Weights of a small transformer language model: RMSNorm before each block.
Each number is 128 + 24 x the weight over its row's rms, rounded and kept within 0 to 255. Layers, rows and columns count from 0. Numbers have three digits each. The size before them is the row's rms in percent of the matrix's.

# gate: layer 2 MLP gate, 448x160, rms 0.127, rows 261-360, columns 120-159
# up: layer 2 MLP up, 448x160, rms 0.132, rows 261-360, columns 120-159
# down: layer 2 MLP down (transposed), 448x160, rms 0.0398, rows 261-360, columns 120-159
gate261 083:113088101103141138092128119150149119076145124107131151120139143110137104107125097128160128148143180135121153127160106139
up261 073:145136145151107098126075141112183123106108099111123096164119107143139131125098141130098112151062088105146156132085106156
down261 067:139147126112116133130115168097136106187082121142167118111115130112144141149106136146084204112104075107157156124116135124
gate262 102:135082126159132189141122167137132088130146117099096130111109140152154122126081125150102114104099111160123114142160151092
up262 116:132158144103145080122135101098125173134142128155122141167124088097094143158171111103156143173121118084111147117110098161
down262 100:128109113151114130100115141122120135099100116098143120098179141108157123118142153136117113079142132134137169130141140082
gate263 075:163163095153150142131137124113158134148095174126088141116134107123118105146122150096152130169136154125155131090141083128
up263 070:153158130157151139146130129125162120137117124158082152109128137126097094151140145103140119193157139112126142093156125126
down263 063:117166139154140109118146118161142118084174159143109095123112128144188145143154118118139167120133117166100127158136123117
gate264 088:147152133115111095094111129090107139139124130092159131091139110137118126132117128146163159171146118121165155117109116155
up264 085:112116129126128148162136131165137151119141145179083110160114133135124081126160124123133136115118099126088122146144158130
down264 089:098099090150132179160156141134153130145137102143090117121150116098127127102125124095115129119087135109106122142158114141
gate265 102:114066120107110142141087095155102140162128117123102112110135161122135114143133099092112126137138146140123164128121114145
up265 100:123083148097118159154116109144099130142116125114103124098117161120146120147137082112107103133136131156132125141147128132
down265 100:141117169130161153130115127132119130118129160161107119101095158145155082120130105106147145127132057137159125112139113153
gate266 110:109134123094208163154086130121094163114124152148118124145144126121127149114124096088149150122125147198141128103083109138
up266 099:158137147171122116122181118136149102116173138123136110137105130102110094150135139144118126128083094101148137178149142087
down266 104:139123128170105161128125109105144099133106159138153121124112137109134095121111136129129142062063120112115115156128142096
gate267 120:140130168166139165144095147144117114116152164070092158115094110073108120149090116113159130103095134175113096151125119133
up267 116:151127154163142147143107169195123135122115161087145147110094118092093122121096123119158121107099125164121120140118171106
down267 112:105124101140106105160130138127111137148130120162110105154063130174093149136087118133165117137133096155154108141117133142
gate268 074:115134134131180117118114166194135121138077131111143113135104112112166135107122111151086115114094112143146116156140104089
up268 069:111156128139133134142111081099115124112151131131126146168173172087097088154098090138164163117115097148119100126122118182
down268 069:100132153145125156138130094109129146087131169168132139144148128105077093116138141161137142090119090151124134117130138165
gate269 097:108141099095153102123080085149103146142090118111124120118110108092127116122136098112121136133084173125158140136103106145
up269 097:100120150122093157108135123129155152142130130113149116125129122107119129108154148128155125128151182081127125102152111107
down269 086:114110114116074162118155153144128144142188142137153148124149133161124098134161156131138119121135188140138110121160069108
gate270 101:113103132133126134140118095080159079135139152128109122146143070134131142112129141117113139111129152097138122111081109120
up270 090:167136138122123131135128170161089147138115130156123145125110126123134114126129114131126141130142059155112149136153167144
down270 105:176124156103129109115118155106103098128095164151164141126147120124109131127146102124146119142111095125100172110127150121
gate271 113:150134111169140131142155115119107110115120133135097113124166117134124160103170139075116110115131090165089147193117162100
up271 095:136149142134120143132154112109127159137136114176156131139104152094103093149111150125166164141137152154155178070144114157
down271 086:101120105129166125090106129118138141143145106145105119134201144107081119102158135119147127089155125158104170115116145155
gate272 081:154098124167134183104141122165125096145147123136112173112080129139121133157102121148148137114150167159118143166165111127
up272 085:132128136126116087156109140090135179124118163152115086149144131101148124105158149099154132113109104105141112094100121115
down272 084:143075120137141113139125142126141158100123083157126117126156124121154121129139174109147089106120120134138175158135156137
gate273 138:135096156122103116144138097078101101134101145117123115099124095132166126116154136174105138152083116083156091082108097155
up273 119:166141145129141134102110153145142161147157124122132123115176144122094152120101136125108135118119118157116114154122159080
down273 101:150161131118125139159142108128098153153136135093101143215130094126137105167118093171091150120103156081152111105107124160
gate274 088:093104081146165123128103132132155158125106139139130152119142153159159119115146104130114094158098132075114109127135127135
up274 087:138141162128105146108143147116117111132139129123097149118110110084139121165106157146136136111185106160115137123133089146
down274 079:068156109140112164157104157106112090139100149099174139121107122131112136148109131134142107109121117101116180117149134164
gate275 115:099134145086167069136097157132140113144135121134144113150164151071162149143114135117155152136135135096143121129142134142
up275 125:137134107104122111093110110138134143147082151098133118144132171077140114124101138136141067125094144123143139109148086175
down275 114:114109146127166115121083122122114150144076149109141118117113131105146111126134129104128120098085170125145143119138111166
gate276 109:119110157136110162116150129148129111121169159107158118090134109131099095081101105101122138097149126147114103120149154129
up276 102:123164091114154097139111128084153131123097119151112142135129147111143152186176152160138140181116159096147145149122106118
down276 115:140155123157160090096108087098151139110140126136156188128171114148150152140144118120151131087116106142163145156148115130
gate277 107:153139084075129081101167094086113133155115141127107115158139116118155122097104145137149131111123128121152162107110126138
up277 108:133135108078123056116157107104115156154127144125126118152140091155143101102082141136151126122125087096149168133154141142
down277 093:131137153160127131111099138155138121137168163137080147139110143159143154156121118097116110153133104098143100129121122153
gate278 119:119097121107138122116130145059123081080108092096155128116126162162113097179157106162108136134090119120161125170112107131
up278 107:121122142116104117144162150178112123129123133129142138116116120114153139103072109125154102134150149138114112166125104110
down278 106:150127130101128126092150132159126146150130102151146142134126117111156139094048122112132100116105151126136131155120131083
gate279 077:106149102132125119131120139123087116149082141115108103113124119117123118119148128107168128149101070106103123101148080109
up279 080:162121136150113154169107104143171125096148128104140094118103116148126161105120131132112148103164146184136114177124167157
down279 086:111162141114129170140098096113166131128148127100130105124081156135099171161105134141112125138122146149118122118140161126
gate280 097:116142137155118133103118105160090148110116164098138120099130198176104116160118160148130145126113143097131139169089149124
up280 097:114148150089142102144143145112129119160093150130144149144132128126119109144141109130154137146121097176149075123123139117
down280 128:085169148120127154125125139127101112133109137118111113146164096134124115120132080115151139145155144173153101133120128065
gate281 097:106126144085125114130137120064177108141154140117184097148193067181177150159171108160142106096149152096105137125119163189
up281 114:138108104114153119155130099176125126150116133135105165072050175081122126129127115105127144161102090154159156146131119109
down281 106:124100125135136105168123098144151125118093175131138113082090131107144140123161175127141110155086120135111206131097127110
gate282 076:117145106149120100130146112120086124129127119100107087114076136151167106137136086146086118117138103088126134112150153107
up282 093:106146101157081110131116105116101156114123093104107113144105110174152111119118081144083110120111081081094099088114119117
down282 065:144149150135146096118134136150122098151138127135114131119120144075137145171136134125143120155200149148148137157166157174
gate283 112:100085130166129156136167136132114109146115155106130126132133121179119153139143126132125117070116131177104132161097118085
up283 103:118171112091121099140096120138150154099132103135136095130118159083166098107139121136145129161121148086153114079127115167
down283 111:163123113093123110089102166115123119124131082125125129139161119151138109116157152057136153100127104123124172149106129083
gate284 101:118152113114143120133120109092137159049122158182147119116108102112138139143132104161128128162076124141148088124091143113
up284 096:148089169132101134113143153161112114189169097095120152109127146145114159159116139134137149115153128133142179116124133121
down284 101:155154191181097117111137116127123137150135101110161170126142134144082137171153139109081139122117137131118153132145152116
gate285 076:130113149133127126145115106145132084155111141141147133107147153187112130126121114101157122130143127164081145131140161138
up285 068:137150133098159143146122136097124143129137102101143172136090130145134150094145138108119130141153092158073103131101144095
down285 062:136109080100063116146126129103111156123162102108132136141130167094158118155120123152106098120108150088190115117151135146
gate286 090:144142145071116129152162099087114122121130120106128127109119069098141105138155129091142146108102097106146153114092119125
up286 092:139124127097141132145179088125142120101110082130109116097130122081091104129151107122170124088145140112125092123110133142
down286 090:107106122115164114153114135151093124113111088131155132099111135090097131138151117099105101163160135124091154115083121136
gate287 071:122109186138116133088106141114134116127131135103133132140181094158093093135135122159141121124137162111122132115132139117
up287 080:118133178114132131127114125110082185183139119110130130131151141123077101160134145074102134101116102113106122171104109102
down287 074:125133156121144146130118140089078142128131122118150115149158122144069104146144141099147120127140125130088146142134139110
gate288 094:111156165147090132099119098120127115128160132125115147124110074127101139147158128139174083157118151105126113105102145122
up288 098:138156152145087077118142132092139087120146135099146168106124110152104113121074122161183110106138159114086140118118113099
down288 091:132134124166108120106124118122168135137133155150144134164138109126104141145080138132146150119140148130148118125137135098
gate289 137:105098117141146097144109117078109082100111145090123101103082144151126134140175117147138112186092152120146168060132109148
up289 130:111094115140154092137105110065103088103124119080121119114111138148121117161210119146130113183115127129136154077139127169
down289 116:124122141131130144118123104144112105152146150118123103103143125179101161119140170084105139126134100173147125128136171114
gate290 102:115176117102116137136088136108079161093145131090132111121134127145096128165128127124077151149159145134150123138146103141
up290 108:135117099104131162123137126117139093155132113149165123154145125110156122111145152138136109097132150105113136135106188134
down290 087:170150111119119115145139081175130112118117135115127132139148132144188126104144124113143109125138131069106074148110144128
gate291 094:120141101143150107125099128139119177101150121154153136115109136109103110126098119125153125140137156135127150108117126122
up291 094:138140090120160117134138097130131148123114130149152119118097113110126104127124118150151123143147141131117144118135146145
down291 115:164110102094164123109101141138141141143118141134151112165095166131141101149101121136135143133123114140112169107160120161
gate292 109:094139158168090148144102186122147145138129075126130161097090145110129161128162104085098126140095114118118110099157118117
up292 133:147113150091142097125098076156081119135100154096153121135174133108124085146100170162132145126107185133124115135115144129
down292 122:147129135097114113131101104150097130094138131112138110083192135114098082147114136151123137104089157104147144130131153123
gate293 061:113158116145114086140089138172128134131134105183140119112090086093130114120113093134139117135128177092139136112108164114
up293 060:148142145119107124138124127140128093113112120181130120095124086165160087135124118167096144119132102108156089098124128106
down293 053:130074114131155122102151139110097126174102096116130127149144132129123178123103153080115105139103102141140173153129100160
gate294 071:160111137135137154118143100131110129085140135145154103109083121142147136143143166126117147131101139157116133101111158094
up294 078:135122129129143128143146128147130194124115101091143128131092134131128113113123165073111140096102104136102127149127116097
down294 073:119126125143171160153162138139118134128120139112127139135114123068185126114146160120177150113130166090113143131115126129
gate295 094:146145180164103108136135118139100138101121100098130163165155153100119129104107136152150132163102124117128141116135079146
up295 094:159137139163114137176120101128103124099109124100133143150148155094133132087112151133148135148128128154158126137100119163
down295 087:155119127141134158148121119107099098111135114104117205105118148121157135093135145080149119162136130160157087152113142142
gate296 110:133137150152104123125138171122119091087128142098156093119134108096132161133114096141098088160105122145128159140136094092
up296 120:135117145108135145156122053159124145150147117145117159120100173134118124116160129143143143094132134123121100140093170154
down296 112:147132153113144158136078069129132145116122129129145136116087174106082116125152119132158144104112108137129140144122153150
gate297 114:063077138120144114130152120131094138157126115148151076071096120123127138117156108115129103164088121128150090180091157090
up297 136:081127146147100134107143151132109154161099124147181114148151153107124106165108114121181134144143130135120126155111137146
down297 112:087114138149116152067146157160118135132086140122132106137156147114126090145146099109110111116136131105135117154133143128
gate298 139:117128148106119136071128118152167139170157116148129165194125142103171138122116104116184129118149145145073115119172105138
up298 152:145131074140095121121152148149118144099108126134110120096133162180127080124098119155137119141088134125152149098102111153
down298 162:109147113173108143140166086161089135146140133119117182101132131183118096122122126174150113123123124109157159125121140157
gate299 114:149114099098138113124130155136097142205130138114154134142098187080106120111146123098150137147093126187106141146142124101
up299 111:181120107113128150119170124109099138165124154110136135132108152109121124117137177126146130134115071163074137143171097130
down299 097:146122134139119137143146115123155099103117134114109078125175123104113147105100117148143149111128112160132119148108098147
gate300 075:138105100134133150146142125119112118174115152097162154151145122094136125139128131167078160127113107071119083098109122165
up300 075:129120093124123126135150122117108123169127152136156165144124158093133129149102106182131175141087119085109094091130123154
down300 077:138138111169104128106159121124114143131113142104104132180122135151171152116128154108122092117129073077126115125089116139
gate301 105:121142096112082133160141101173098122151140182133142135138144173140080151131134129122163156116101127134132106126109148125
up301 114:112114136103099124162108121184112146151130142128178111141157172138083136123162102104111164132116089139140148133118135107
down301 117:135116117185125114089139124158159151128115147165123128154163154160073130111176098129152116179129115146141121152112098111
gate302 107:146100142130094119116083134119143177112144118140102091119137170097134110129129134148075070081144149117129148099123119147
up302 107:141148085089158108136127128142133093119097140112115160123100160121165113135118136153161124151104176098061152141147128126
down302 100:112093121128177120118075129120130130130105153112169144109108125099088142122107127121125142115093098148071156144130160168
gate303 124:121128142122146082184136147092101106111118144154113124122132147136202097150145134076109105126102112122150144098132145149
up303 121:088111137107157100184131132098094114118094130134124091118096152135212093142148107073104132127107115127135131105133153149
down303 137:117076165144175092144144085124107104137105100149088078130138119112189102115138134101089110128119103129118158113109120149
gate304 106:105174087119196106107137133122155118140109094091114101106131128111115131129143105116102128125129097130170145122132125098
up304 105:105145073119184111106148122098167118126108127116125095096147149107081122135155133136109121141139122145177155139142119120
down304 146:122103085097197103097138114112164142134075135129112128117141134114096114142102121113159149128159113141172130160133144143
gate305 056:110175154134125144137116160123150073113106100095157096121095158118170122149143146085144125145100151130157145125131133085
up305 057:125181122123120153118118164105154087174097114096165090135110125122153127168124154119152124146111162140122137128097123090
down305 053:143132111142140148167160106154132114177156130149104123134121126123180108159137143118113150153110152163133090138130137124
gate306 078:136128158104153131107123110145141133091118131110153090112144150151166135094119101094142137115138103157155132076139075135
up306 081:120132137115167121108117104149130143115113138118175095119150142151169128107114118098135140132141091161151134091141072152
down306 074:126105119124098151143113117128119129145109154135103110126103146113148149131106129096137146133183101129115116127091124160
gate307 107:081103076160137126160128110083108106135125123104133076127138132203100151115120070101096128135135167093134129155107150118
up307 104:165152175090116133098117142176133146101131127122113169121117104057142107142135189148154146128126097160144129109138102137
down307 112:168085114108138109087104152097100139108103173114154114142119125115092147096123114113141110099078141130104142119127155109
gate308 075:123106105127105143150146123169101102084138141116136132114128094147119143116157126139093145134091118120154130168126160112
up308 072:088151151130113107107117107078162120186153113145156115134145153118147110131082158157135121138147144108112132097153121131
down308 073:064126134131134113116112093100108125158138176111119120141168160117090096120149126172108124134127123112090138102138121104
gate309 095:127112121105156123126160127132150144129136133106117076132147155146137148139115144136134138139105082121158141125140117144
up309 098:126123142121140092113132126153134148133136155107094081153122141153143130114121149126128140142101107073157122127156103150
down309 131:146121111090152156148125112176122150150121124148099105157122120120150140162126137138095110122109096092154114122164127160
gate310 094:079163141128124140097121120099108171115117161065142121136102137120092137144101113113152091099174154141120095155104111128
up310 095:178080113120143145142139132151143075165133129194117131123143137135167130095145113166097144148090103126152145084137131128
down310 088:136109121148164136106123087160151111108150117113139123120196116111156116067155102170143138126122130117133146092174135120
gate311 100:117106104106151120130118121099142097137100102149110171096163124161102122132138129127127107132112121134113143141144117092
up311 105:124118080104179112121138130093150133138078102131132169104157152166115115125162118135121137128122129141130139135124066099
down311 108:155160104128144092148134129092134115130088107165116134137152151136107079114127113158122124137133117117140109137117097104
gate312 102:111164145186168108117168134148120134151157085112110138114121116111154178175078094110137132140101079112147148136138149081
up312 104:124136098114109132157135166134153096113127157114158115126093158151106121088161158125103111148168132101101105114112136113
down312 113:142141146103138151169164185106145100144115123122150106116101132109128174122146122140123140098158120125103119125084126143
gate313 087:116144086148099155132131142081115132079132115099154113145104138109146153169142093124107137146116130122118095084098131102
up313 080:116155138095129130118119121112147138067087166084130107121144132125129102128099122148140116118153143174087082089085087127
down313 067:107137106149123147136146135089121122087101114051144150110135154111138126162125091117120109100129126132071141082133127075
gate314 088:118140113107121136151086112114125147119140152123141121132140116142091167138136106120095105142102174093126084132098124102
up314 078:156107166125130124109177160131098113138143093122087142138100111107159083123104137124135148108145068144121183142131157139
down314 086:156146158118135131113134154106077105123131147141153157109148132135123138113118092113162108116118096134143174106118160115
gate315 090:171067126105160154150121142130098103108119123110137127108115118110116146127145097085098094107128115160123130140128145092
up315 089:093169140134094099153143128110162135135138159146116106101132155148163146127111172144185106119147159075126126128125154135
down315 085:092138153116120120135158142124124154141128163125123098094108133138110140137130143146112115070128170095076170122151156125
gate316 068:118110135152071124119129156113112139128120121149122075144097097138147119127106097075104116127106131114063094096104122178
up316 063:133173124108171153144108136162125137127106133128137197135162145111122146102169166153148136117130114120168144148183126110
down316 057:120147169096089108123115127120104097140139103113138107158104114172135146164100159119103114142106101138140110148104129202
gate317 111:125148152115133152158113113123089104083094087109119111089126114118130156138162149110156142091137162121121143107120151132
up317 104:123114109117115132161110125101105130132101088164165126125099133114139129141119094102129067134126131152110140130091151167
down317 095:126123154143106154132153117083109111097095098117148140102131125119174153124162148087099099101134123140107140111116152145
gate318 141:130155133139149068211130172102140124134135118123114136098144120112178105174126092128099144123143134145130114143107153079
up318 127:132104132093115193065125084136120137123118143136128139123111145136077168087135192140157108127099124120152138103149122159
down318 169:146180150135139156138079068107131103152153117125138140096148120136125104167101101108119122124123126107136155162173185134
gate319 091:134068110088114094135117122100099112150124106073134137110093157114143135102138115126132155106122150107115136120200122131
up319 091:122069130074128075142134122115113107147156090090131138117096143127152138127124121128151137140107143092091148122136093133
down319 087:129100149135145067123148106104109109133150116158096121149105165154144136127127134139171133094137111132115125151109075102
gate320 092:116108180123094099109146115109128138115112145104153126115147084144145188109111117136126168122139133134139154076139144135
up320 089:134129084131166157150098146135122130142141121148118128143119163112097063143142114118124075129112131121127104184099112124
down320 089:107131107091130142153138183111141124149180137131170160121134155123105099153115160112152142123142158084091119153150111092
gate321 129:110128129112148092114088146123069151135136142124178139075124107167116109118129153138131130061111132121122129115139086076
up321 120:154120125107118133153133098138171136155106096122058112182117117111101154121126105108125150161145150111139158139086161178
down321 113:149106133090128132113090112148145136162124139060115126153151106147103125057113151144139119078152181132125157138127128117
gate322 128:155112111139159103139103114057141133082156152099139129060099114125128137076137137083120127121125124079077153117108133124
up322 129:106134127135129156129117158148124173160151125189145137135149113150119162145123140127153101113121096182155119129121127100
down322 115:146136103098143138121113163151151144122159156164144112144118123122113162152107155118154127109112102167129129154097109112
gate323 129:085083091107153135152086109136149149138128091185143126125103128117127100131152099115133129098147124117136142142101138121
up323 136:170149147114112138117124135162115108128091094108110166141155133094105145128148114101119132096102139153118120142117127118
down323 123:115159112164167112146112126093133132157153149078143115140118080108143133095089154129112127102152160124116173121133151135
gate324 085:108150113131092140049103098129060131120147125125153117102120132104111144110165172118148178143130101146154143108121147119
up324 084:138172103125100143078107108147049134135157140118137109096119117101112165105152159117124199146120094141158137107124169120
down324 083:137150137112096092127087112089153144135163127114080068128117173164157104120129114127116141126128103101122090159125133104
gate325 100:135098143131127149116105121077134094131120137138135149118136136121111110120112125110145103101116161141093108151117108149
up325 098:120153103113129120135165122178098168115127119140114105138119132140145151137163142135128159152138101109165124105142133097
down325 098:129147130090192109094107127138103159107119164120144142127158122117168096163148102106151169108143123108142138154160135079
gate326 095:123108108181123145117123126107097085073143133132108146112154078115134155151133121075106133114161098118134121116151088102
up326 098:119122144186150192130136154121085092136128136132161101140166104142150147123116105139109112095132109116120135132111090116
down326 087:103102127172140171123132110117109110134127151121093098114145098145146119135151093169140138098126067161123146137109102092
gate327 119:082102166113154189133156131121093131152124180108107120101079123095177139122134159119136126122125101189121142115128134129
up327 104:047118156109141164115165127147102172152119160118157113104118157092160117129104130108121101143129120204136144093137120118
down327 111:116129145127119123105144132151165178153121096138131147180108166112123125126126122153124142140139121158137090102127121150
gate328 118:101137145149103138100085118126094136132121142066135071128103118146114131166122125120128138095093088084118128110137167111
up328 118:131125097113162135176169125102164115130132140206132178132149134106143111103126137138143121157172168162137116139124086165
down328 129:175126117164144121174123126171116144093093150150133190099121115117135106134094128108146106167155181137102144128131168105
gate329 061:087100117133080103125144146076139119115139142116116159134138140164122168113142140158119092115102130093145136065137119138
up329 059:100083117080112158113147112113120114100128144097137138104121147148115159156138124128100082090098132121114108093158154126
down329 058:096112127165109129148130121078123126143119127138149138123124149179130130125119145146095115096071153116141116073166121120
gate330 123:108110130125133141106108121135149145153097095142105086131131141103133104161142118110083103136145132179089164155117111098
up330 134:128128124138138112152152141143104154111173154106139129102129125162103165082130118108185152118097144104145109132139140156
down330 122:126137128115106144135116091124126079151078095103120158140112139091130062137114114143115101154143139131120155134135128077
gate331 122:143129111054127139135133124101096119117146167098123118106141130127131137149181156148129152148109160159126091106131127131
up331 116:111157141193141092130121133134138161162092106135121135140117126122150137095103094106132134137095092068165145128115140133
down331 110:087135131143145101126144118139147126133125126131130112121142131166115137084122119108161114103092107122108151147121122142
gate332 099:126116139156112159142148098096158155136179150117112110136140135107116138110142107145093080129126130098115121117108092145
up332 089:129102143161118157150159109114171147125187141111110124146123123114112144115124104125082083139143122087141134114131112151
down332 085:135101166139200128156138115127111117108132087145136140100111105103122127122139123102135152102168098144159103158138159167
gate333 099:115107134096106156172156075111111136127134132119101119134075151123151085083124094136123152132117121104120107091138103140
up333 100:138150108144144112080099167161151123127110139148167143102160115138111161156093150117151130135128143146161140154132163111
down333 109:132134126097152119115105196112171117110152125166136157116156071129142157155096117125107145111127133124117121134136122143
gate334 121:133109132149135128123091121129121135085083122116115127109147095133141136144127096129117099104127110135147127157107104150
up334 107:106133113098101130145159120107131187155156132146141118143139138135132098086141145117142179153162175140128109113145112115
down334 111:079089104108087149147117154095118149151123142067153088126162130135135118106123115138109113093129157137114147111149096132
gate335 097:089140093113150143091106106148116153121106137094150108092132110107096098144129163138177116148155134156132098109144133149
up335 118:143153128128130149104103105149160138135139132128142122117132107120165147167093166152153086119101099182127128122122128108
down335 109:167122136107127153088127118187136129134131122110143135135094139117171126131116131159147107122100092183108119136113149142
gate336 156:098110151162116119137132138124146048128101154148153149131168125122128131158084159130114103123119113112130125119124153098
up336 133:146147088088137126120126135132120194125175140127093138144135094099137108106152138137138117136159124103136147144146094162
down336 150:091109097102161131122141102094143111154083132125118123116107113083161115130088135114136129097160142113118186152112138111
gate337 103:117131126141123162131160158128141144102105150137096134127154152146104147088083134134101142048169130105128108092127105119
up337 106:123124155122133109137103123138119111168129080113145108123127082106155095167182110129155134193079118158131127187143113137
down337 132:137093158100141101113103084194119139149138113109113099118119076129120122162179092146122119146109135189121174178098091077
gate338 133:170108160136159117113108118088112119147107099133119161153092153119134116092106103152104132160143095125163182123135145122
up338 121:096163104134110149166139153165144127132137145118123115129130110134120128117152124116138175101101176110086117129153130150
down338 099:108139118102128163144138130129102106137103112093161150143159128140101098091129107162107141122119157117133174119120174121
gate339 131:122146130164145156099064139098142117187146143096169093173145126114140098133106119131102101158080144114120142112110118160
up339 146:118102130102147113124179102143108104108118152150105147100143096135127176146130113147146146101122137103106118134111100091
down339 136:112157137117160136125124129100122096138120149129140158088150074111110174114110116185122151113108140105118166110105107117
gate340 080:127193160110126130163145140125117132115123072115122172128118104099098172139121112105092158155105114131139117140142115113
up340 073:122189086157171086152131095131113168156097123148132115108116104126113145086120119112161149126138104115111164147142086110
down340 067:113171143188169129156146139118133119173125193147150160082126085167112126128103157162138151111105065106123146136110084073
gate341 054:119086125112140083132140097081087091120098121130138109084131116152115129123170122144153134084091138142122121151132150102
up341 053:115127153137135111122158101104105109100134103128100147075115096113137143125116135095177124103101114134150110136119139118
down341 054:118106106136152104140151083085123136121116122133126128127166119161129105095138111135139108114112183141123150118122122096
gate342 088:124122136127088121068096169108129114137138120136132127094147108114120139126155130129123096146087144125155132135097148136
up342 090:119116151164096136106135171093151055137150152124125114123122091099136144134149128132175112126140152132127117114106133143
down342 090:133129150177099157153144115112164108124107164162142111135149081171127100103138129149136140149132164129101098127132115115
gate343 104:077156089132159121149182117154116168146111148165131098107108145157102126106129104127094120103107151102116147141136107104
up343 103:093139088140143128135192134165115137147130131183136118104120145170092112113134129121114142100145150107126144154159133091
down343 111:112152093150103169055189159180142092171097121170158142148120151150119076125169144138146126109110149121162132131137117125
gate344 068:103139134154159125127126096127137127137123176170084131108128116143142125179113158141107116103100144130120099135168105087
up344 068:114106133145142119088135059153117176100169081139120157116127112120137159137101157108094155126119105103127146154169159102
down344 065:113101103149097090119121066160129116104156099139108191140149142091135130124092116128136098140124053069143101145128121122
gate345 072:125132130110124131132146153120111146131126123157122104108106154156149101109142137126128126098112129093107156134115112130
up345 064:109108118116130133151105130133098154089142101170129124125102161160130078121138123126109118106104110089125150144131121129
down345 066:111150128111128134176102103126101114122100172157096115145141169142131129155130122138127111137111129143162129118128136094
gate346 088:122154127121156106150171145133111135147166120136145134156096132140145129124142094145136172144078138100130172150164126083
up346 087:138094116131131165128101134103117132119115106106148096136161134117115157124119150112134110119136129145136084141115121168
down346 075:139145133108153161125111124133169074082154132117126127143143138109138132140168129138181131129110118115175116156114151154
gate347 112:140150108154094150123133146120122101151109152108125109112124103130105156100140099133143086133117117138158156125130143135
up347 117:138146157099147106136129137139117142094140108135142153122128152125147119155130141137092147128126112106127096132121088098
down347 104:135148148097150110137107156105172145129097095130155104092143145103136143148087141110114155142125123114138155133143114085
gate348 085:125128175155125114135109126121115170102079176099101095116112163126107144128122119119154129098141124142098126160118118095
up348 088:113137082112138112126123156151156096164162095153127141138152113121153124133112095167140137174100146121142141075123127149
down348 085:128110084075097123133115138120139134169135073136139172139123090125131111107110106096116110168104106128150137103157127148
gate349 077:136148133122117130088112088120129159165113104075092095117078136142143128136135144125154124168116147116152139109123112130
up349 082:105106157122105123127170089137136103111094175161120158109100110107135147102096138094134141107147162071111167102118145100
down349 071:127089148141083133156152147105154060089114141166125155110149094109134154132087096124127147109133120105118137124138140136
gate350 080:120122104097133105149127106113122125123178103138128122090134140131129135095143136087158093074145136137101118125164144108
up350 080:107141193126134144138120158151139170146115114128155095181157141087131141121134071136110165178138153160135121158082114095
down350 071:094146191118189159126157130139136140120107114113167126163127152095114165114137093108133173147156134156114128128135143122
gate351 131:133126132158117137189129097114121194106126081136114085112101125125103148100126115076121153122122114157112140153110139099
up351 122:131162125118128108089118146129128076151145161097139150152160120151145102148146129187128116146137129108152141098132100147
down351 113:130161132135104139148107112151123115118143163125101122166135091138091118155125100124128163126158065162139104155119156125
gate352 120:100137125140115141117093187109162130113107130128091184111144148125129157137169127091098184090119151125107143130148126086
up352 120:165102125148154105125133117137062130136099132084140063155110127091109098106106141160134088159126130110159111125154105147
down352 139:154108103094126113118127142108083136149120100110155113127145143146143100114129118111138123107127149088154122080172143135
gate353 153:110144107101165133132119117102138111138134129141107144116125093146094178129171120132145109155109130093099154116139055141
up353 136:104112133118140107116143111105140139135119158135148103145130177086149107093125114150148109164079174094103122090149111159
down353 133:130065176111123089127133136097123130135141126109165077139143143124128126135198147140106117132116139159115137106149143124
gate354 123:094131109102129108127145095108093114138123138137150098140072121142132113154148116144126135156130105114098140130109085149
up354 115:130085158147149157155129137121119138127120118116095140087116133124153110126120121084158133127111157097216119112137175151
down354 133:108105138120133166115145113103183143144102111064134124079108138132138167083113154098192107118106148141186137126193170141
gate355 090:088107130143123117099100125075149106106109147093111078148093104153161091097079107127146133143079143123113105087089125144
up355 084:121121118191092105117128139127115100099163115116130105140104131142079124166107110127105097117130129080096116135137169150
down355 079:114112091184137094115136166136103120117113118079137141122097110147082138148103089104126104140124105117114126118162134120
gate356 105:101156142085110138130178135137119108146163109123139116077105106112164174132122091109108107105108118143137123158130128117
up356 122:128093117134135144129181063124144107120148186120089144108140112107084090127136143160086113113148136117149112108119112154
down356 114:121074145133100117136173107146142114130113130118066128131166112093083105142146124165118100110115128136147122103125126163
gate357 068:097115064118115107208144122090125134116097130132140103130093144144168115143127133136175124138067133100174117126102105096
up357 068:148135116138148110082118170121136131131112135143157117152141087125048124118104094165083142107147155103168169135127120130
down357 059:109103128134120068099100128070096131123140124130128108145110154144073128126130121149108142097123136120124123089121100131
gate358 106:080139137159104155139124119137128155182129120138116139109136099076099111122105074109165118148093152117123113104094137108
up358 110:191135113098144116123141150128116117081117152102135102132117144174173136150148188155100157109146100160110150151155106144
down358 105:164139116089146101132149156138132136097141084076177096160115146137145141119135120121104135134131136122127141157129097151
gate359 114:078121103133122135110178071146150121113077118152209140115131156139155145162096148119148127124124121152114162112122110134
up359 119:139155115132131095142115157103116166117136104133082106121150158124140134154172150053174149137107145122170153137097144150
down359 109:170153102146128128170100195144104146108167141160065117148109153101154125182137173092118152133157142102131145114118125163
gate360 081:104089140113150168128118111127150153132082147100141097090131089147129113108130138149101148139096138129198081173133092156
up360 085:165169131132104102128141145136092118106180120165109143147108170102142170146115120110166128110144110140079153078126130088
down360 088:156113088127119166107143131132074122124129115135167154135138140139115143154146118121107159119093127149086159126147125113